Weights of a small GPT-style language model, trained from scratch on English Wikipedia: width 256.
Each number is 128 + 32 x the weight over its row's rms, rounded and kept within 0 to 255. Layers, rows and columns count from 0. The size above them is the row's rms in percent of the matrix's.

# layer 7 MLP gate, 704x256, rms 0.0903, rows 467-475, columns 128-255
size [107 101  95 104 104 102 100 102 103]
[[136 110 144 164 114 159 132 171 138  81 115 168 143 148  81 158  79 156 129 119 140 139 124 151 121 169 192 110 101  91 101 161 144 112 146 156 133 118 131  94 189 109 134 111 125 185 109 167 164 147 116 104 110 134 138 150 103 140 134 119 106 122 169 127 102 167 121 102 106  96 156 146 153 115  86 138 113 127  76 156 115 165 135 156 114 104 181 113 151 125 143  78 130  60 119 173  91 116 133 128 127  63 117 118 240  85 107  93 158 150  81 143 144  57  83  78 173 132 150 175 117  74  62 145  66 153 133 134]
 [153  98 158 164  82  90 127 127 173 165  56 103  72  91 140 152 135 112  43 178 135  90 114  69 172 121 170 159 116  84  83 136 142 148 130 150 112  95 147 101 179 116 175 104 145 118 153 111 115  89 157  91  79 142 107 129 150 111 131  96 157 120 153 162 115 187 122 132  82 150  85 136 121 114 110 113  93 126 119 125 182 100 135 143 122 104 177 137 130  88  98 168 127 145 127 156 135  66 102  91 179  91 135 166 144 124 113  82  76 103 143 130 152 106 153 151 153 104 156  81 119 122 153 126  94  99 123 169]
 [139 191  87  73  82 104 174  87 149 131 148 105  85 110 127 112 186 116 117 101 105 170 133 131 131 107  82 136 141 155 119 113 139 101 139 138 165 146 118 146 141 138 107 151 112 110 133 169 149 122 167 180 105 128 123 133 121 164 109 213 103 144  72 150  82 132 176  70 149 115 135  40 109 155 147 135 146 174 149 129 110 121 105  84 123 174 154 136 155 136  94 114  90 106 125 131 122 129 179 148 147 106 117 107  89  99 156 128 107 142 139 107  29 123 129 147 103  89 183 152 126 122  99  93 148 115 150 126]
 [113  59 141 112 108 129 105 151 103 121 107 146 128 146 122 183 177 123 145 160 121 190 114 175 118 102 137 128 128 135  91 179 177 115  89  94 109 123  98 179 157 133 138  91  97 117  87 129 157 135 152 136 132 173 129 118 153 148 117 117 185 136  63  89 106 137  82 126 196  76 121  83  60 171 177 146 182 150 137 190 122 172  97 144 132 117  96 117  65 108 118  76 113 138  64 105  79 117  84 145  56 132 125 150  98 139 160 167 132 116 141  89 161  51 165 107 125 117 119 158 164 127 108 106  60 121 129 119]
 [123 161  61 133 100 135 178 126 169  58  79 122 157 190 105  64 135 114 146 109 101 121 131 160  90 126 136 174 159 183 125 143 142 142 139  53 107 122 133 145  91 116 122  85 122 146 143 118 102 123 112 116  97 127  93 108 153 154 151 118  86 123 142 161 166 127  95 106 104 140 116 105 199 124 154  50  84  66 151  95 116 116 115 148  98 109 140 175 156  90 188 135  78 148 136 139 124 102 137 111 162 100 117 112  68 108 143 165 162 121 137  90 106 111 141 134 115 127 112 131  97  60 116 108 103 131 141  95]
 [161 106 106 104 118 113 163 194 106 155  85 120  88 157 163 137 104 115 123 123 138 145 140 153 125 106 146 116 169 163 156  54 162 123  67 124  50 113 120 164 144 154 111  96 147 119  69 131 165 108 185 134  80 138 189 155 187 174  84 105 144 206  50 123 110 120 146 139 103 102 160 108  78 165 111 158 142  69  99 165 163 170 146 202 127 107 109 163 159 122 134 193 116 139 188  78 143  99 130 126 133 105  69 148 123 151 138 120 123 144 146  84  84  96 121  95 183 111 113  99 121  37 148 155 110 105  96 125]
 [160 140 121  99 125 173 115  92 110 107 119 129  84 157  91 113  82 118  96 150  97 125 168  92  90 107 131  79 107 142 154 150 176  89 124  50 109 120 125 122 123 138  89 129  99 107 199 108 104  82 121 191 102 112 116 127  98 150 181 196 114 170  92 109 184 181  91 144 173 110 122 112 132 145 117 113 210 143 165 123  48 121  89  87  74 150 111 127 186 200 164 208 134 158 205 139 112 155 184 124 200 167 140 181 132  99 115 126 133 154  87 132 118 141 192 128  86 141 116  85 141 111 163 149 126  49 162  94]
 [122 170 114 157 139 158 152 134 136  76  66  92 108  71 166 163 135 106 112  88 115 114 133 144  80  81 122 186 119  99 106 162 162  95 130 143 189 156 125  88 168 163 169 160 144 149 161 193  96 102 138 134 113 110 145  95 170  88 118 112 171 167 169 124 138 135 154  88 122  72 130 129 140 123 153 122 158 156 146 105 212  90 127 105 130 114 234 106 158 138 137 136 148 114 111 130 153  93 126 164 155  96 119 128 167 134 131  93  95 155 125 147 175 146 134 101 134 128 144 127  84 107 142  95  86 117 131  88]
 [110 128 120  86 124 156 114  48 111 127 174 123 113 172 127 171  91 143  94 184  81 167 113 138 168 175 180 101  91 122 149 160 135  74 117 162  84 127 139 148 123 157 139 134 124 121 125  97 101 147 132 123 135 174  92 189 103 107 140 157 138 140 148 101 131 160 149 184 125 107 166  98 193 141 181 174 108  66  85  91 137 101 159 128 111 148 143  61 212 127  83 160 146 168 140  77 150 121 153 141  83 112 124 153 188 114 139  69 168 175 104 105 162 138 120 142 116 103 124 107  83 100  88  92 120 136 131 106]]
# layer 7 MLP up, 704x256, rms 0.0938, rows 467-474, columns 128-255
size [102  97  99 105 103 103  96 100]
[[ 35 154  86  90 125 110 105  88 159 171  92 113 181 136  60  66  69 125 111 108 100 139 126 131 117  75 141 144 184  92  97 156 133 130 127 126 158  71 208 139 205  92 105 151 182 138 178 150 149 150 129 121 154 132  50 102  85 181 115 149 151  81 101 122  95 112 121 142 146 190 140  40  99 170 119 166 114 134 117 166 110 130 128  85 118  65 100 104 177 103 127 157 103 126 122 133 172 122 122 183 188 166 127 141 156  69 116 124 143 157 195 127 162 119 153 146 178 127  88 152 125 116 148 176 155 120 174 111]
 [ 72 143 153 153 112  90 106 148 123 122  82 210 151  95 109  94 140 132 141 139 121 130 166 139 113 131 186  79  79 172 121 105 123 160 137 129 126 145 149  85 136 194 142 157 183  95 191 132 113 135 136  95 135  91 105 129 156 123 195  97 108 170  47 137 134 137 144 116  86 120 158 123  77  88 101 121 124 170 149 123 149 104 110  81 201 206 122 187 143 177 118 167 124 101 112 192 196 109 126 153 115 124 116 116  70 144 105 213 100  96 201 120 120 123 156 158 118 115 140 144 124 104  86 141 162  83 127 149]
 [161  88 133 207 167 116 125 188  83 153 116 151 148 145  94 112 141 137  79 109 162 116 126  71 153 143 180 150 165 133 172 158  91 127 145 209 102 108 170 102 163 189 198 111  90 136 121 106 119 148 115 103 115 179 138 108 153 127 178  49 135 130 158  88 128 115 113 160 173 117  91  97 153  95 146 135  97 147 127 155 157 136 171 169 158  82 146  67 111  97 180 173 125 148 129 141 111 124  50 134 114  94 135 160 115 160  84  77 116 142 150  99 170 116 172 173 124 204 144  69 160 136 137 181 137 147 148 155]
 [123 117 157 133 112 146 136 135  89 134 144 107 137 156 121 177  66  85 143 218 159  72 110 172 118 113 158 115 103 166 149 169  90  95 123 177  77 148  94 134 114 196 149 133 131  98 121 209 118 160 141 133 138 139  75  98 186 150 156 147 135 135 101 159  85 128 143 150  76 101 162 165 200 150 131  62 118 155 112 113 146  68 141 186  97 136 106  81 122 157 149 127 139  88 139 114 179  97 168 143 101  93  40 116 129 109 112 133 135 127 150 153 147  94  99 110 110  55  85 153 116 153 165 174 157  79  56 172]
 [119 142 137  68  84  75 127  70 119 138 132 136  78 115 131 156 121 113 128 137 138 134 123  85 173 142 134 133 111 153 141 134 102 141 100 124 115 183 159 199 124  86 164 159  98 119 124 131 123 117 193 135 125  82 170 109 177 173 127 160 173  91  76 151 110 164 131 151 108  79 126 178 117 134 133 118 182 147 143 166 113 116 170  98  93 136 135  44 128 123 125 123 100 101  75 150  81 118 109 159 147 169 113  92 124  77 146 111 132 115 130 158 135 136 124 129 136 125 134  83 103 126 161 155 145 162 183 136]
 [127 132  87  95 114 143 100 124 132 138 149 130  80  67  77 169 145 138 139 199 141 129 139 167 113 142 130  86  97 122 140 139 162 133 144 133  96  70  88 103 140 149 162 127 158  95 105  76 106 132 101  82 110 147 120 109 137 159  66 121 122 151 132  90 155 124 179 145 128 139 136 140 164 163  73  95 149 133  95 110 156 133 165 173 146 106 129 148 112 115 110 165 164 120 104 133 192 124 190  97 124 162 109  81 134 123 133 147 114  95 186  93 102  81 147 101 145 127 149 130 111  81 154 132  95  61 133 113]
 [128 137 151  98  95 174  84  91 169 126 127 123  74 147  91  80 136  95 148 150 152 107 147  69 146 133 114  90 133 116  80 159  98 156 130 124 130  87 123 181 159 128 121 154 117 121 140 123  99  93 168 137 113 109 162 144 167 162 146 130  90 110 109 111 172  89 178 128  73  79  92 129 133 111 138 112 159 178 100 120 108 114 139  63 112 165 127 140 122 121 114 125 156  75  91 130 143 126 113  98 143 136 155 173 154 126  97 104 170 109  69 159 148 143 174  58 136 124 149 177  96 138 127  90  93 194  80 182]
 [107 160 135  94  60 140  82 174 132 137 105 181 136 114  89 131 139 124 110 109 157 140  71 102 154  94  87 152 117 124  85  81 116 163 136 130 141 132  90 142 165 176 144  92 115 128 167 167  83 118 139 106  67 128 131 116 150 138 137 111  88 150 130  97  99 170 124 113 183  92 121 108 117 132 119 107  77  89  82 145 133 119 131 105 110 103 102 133 136 165 125 167 105  80 124 115 143  62  89 125 230 125  91  64  95  87 133 180 115  99 123  89 116 145 153 126 155 194 132  86 116 113 106 116  70 133  81 167]]
# layer 7 MLP down (transposed), 704x256, rms 0.0895, rows 467-474, columns 128-255
size [103 101  81 104 108 104  97 102]
[[159 111 134 178  78 142 150  94  73 121 120 114 135 134  70  82  98 109 172 125  91 149  61 137 179 113  80 208 171  93 138 166 144 132 120 111 133 110 130 149  63 122 112  84  66 151 122 146  81  97 130 148 130 136 146 154  98 140  90  93  47 168 112  80 137 175 133 170 112  81 187 129 170 114 110 113 126  85 156 148 123  79  89 146 107 140 167 105 116 119 124  99 121 127 144 145 131  92  76 126 169  90 108 145 152 129 162 130 153 164  47 143 154 104 125  83 154 154 112 146 164 202  38 130 160 124 111 103]
 [151  79 121 124 203 141 112  90 126  80 169 167  93 115  94  80 105 152 124  86 109 140  97 101 142 127 147 124 121 128 158 114 128  93 121 143 109 106 145 139 121  94  79 117 141 121 108 122 142 125  83 120 159 141 133  78  97 160  70 140 113 142 123 139 128  96 136  42 192  90 136 151 117 102 210 110 151 120 108 100  84 134 122 170  89  82 227 141 127 167 121 142 112 164  97  78 140 180 127  89 157 175  61 137 116 103 111  91  96 145 100 172 112 107 143 141 183 116 143  74 148 136 166 135  68 127 100 140]
 [ 91 122 175 123 134 144 141  43 154 128 138  54  65 160 165 123 179 104 112 111 109 129 147 121 137 113  90 161 142 188 102 143  94 118 137 107 129 107 115 155 132 130 145 129 138 101 128 182 116  94 150 148 149  53 105 138 140 194 128 171 174 142  69 169 108  94 170  89 142  92 168  57 179 149 143 167 121 184 196 110  93 139 146 142 162 164 124 116  90  95 124 108 111 114 114 100 158 127 157 157 173 118  82 125 138 151 158 114 117 171 130 138 103 160 165 122 103 141 106 118 208 103 128 101 176 105 128 106]
 [138 121 104 165 103 155 125 107  77 123 192 174  88 116 137 158 113 147 167 119 130 100  96 106  80 125 160 120 132 171 137 137 144 155  75 119  95 165 126 126 132 104 139  90 100 166  74  96  78 136 146 120 204  58  85 142 158 160 148  94 149 167 195 111 155 163 133 118 137 186 170 143 144 188 126  99 146 148  83 137 103  73 142 137  86 110 100  68 117 186 123 138 171 130 144 122 152 132 170 132 113  75 162  95  90 141 136 126  78 115 139 163 129 144 107  94 108 104 132  70 113 123 143 155 140 161  66 153]
 [134 167 129 198 156 148  79 125  79 187 139 132 122 151 189 130 133 160 158 160  94 109 120 128  90  92 113 120 113  73  99 126 128  95 114 146 136 106 107 180 158 199 122 144 163 144  24 157 141 132 163 155 124 145 170 175 121 101 109  65 170 186 137 107 186 137 130 101 138 131 140 119 142 151 160 112 165 129 119  82 112 170 128 129 154 101  77 110 108  83  86 166 212 101  89  76 158 119 123 141 147 153  93 112 146 136 125 177 104 139  86 112 138 103 142  76 115  71  85 203 121 105  76 100 173 151 126 182]
 [140 109 124 110 186 143 159 188 121 151 116  92 170 208 140  97  68 127 112  92 123  94 118 137  96 101 149 155 131 139 168  69 127 115 151 149 145 112 199 119 129 114 173 109  58 148 154 110  95 152 157 100 204 115 126 177 162  90 171 124  76 134 128 145 145 124 186 144 102 131 166 198 156 148  70 108 132 147 145 109 177 116 126  82 137 185 108  87 114  85 142 158 120 121 125  89 122 142 134 109 118  83 127 127 150  95 164 106 158 102 131 151 143 152 128 152  98 114 178 166 187 139  66 150 152  71 141 146]
 [136 175 183 119 135  68  64 173 139 163  94  87 182 110 117 236 131 101 139 124 125 137 167 153 177 137 127 137  93 148 169 109 135 108  95 152 142 175 170 143 148 135 109  83 112 168 144 141 192 180 161  87  42 105 134  95  98  96 104  83 119 102 153 103  95 197 132 122 124 143 146  88 158 117 199 144  59  97 180 149 130 120 125 137 168 127  58 139  90 119 160  84 133  71  97 130 139 130 126 113 118  51 118 126 110 125 133 111 153  82 131 146 102 184  55 147 137  80 113 114  94 144 140 150 114  68 136 125]
 [121 115 104 171 138 144 132 168 122 161 161 120 162  99 127 103 148 162 105 210  50 118 163 143 111 153 107 136  88 224 117 131 134 136 112  97 134 149 163 140  83 112 120 112 187 164  97 138 162 116 134 159  91  81  91 144 136 181 122 179  70 162 110  54 107 133  52 149 154 142 104 113 141 113  99  94 103 124 123 125 126  99 108  93 178 110  24 125 169 126 140 127 122 111 165 104 127 169 115 154 108 137 172 134 171 130 147 167 155  88 172 165  77 174  89 194 149 130 125 144 124 169  79 176 131 139 171 123]]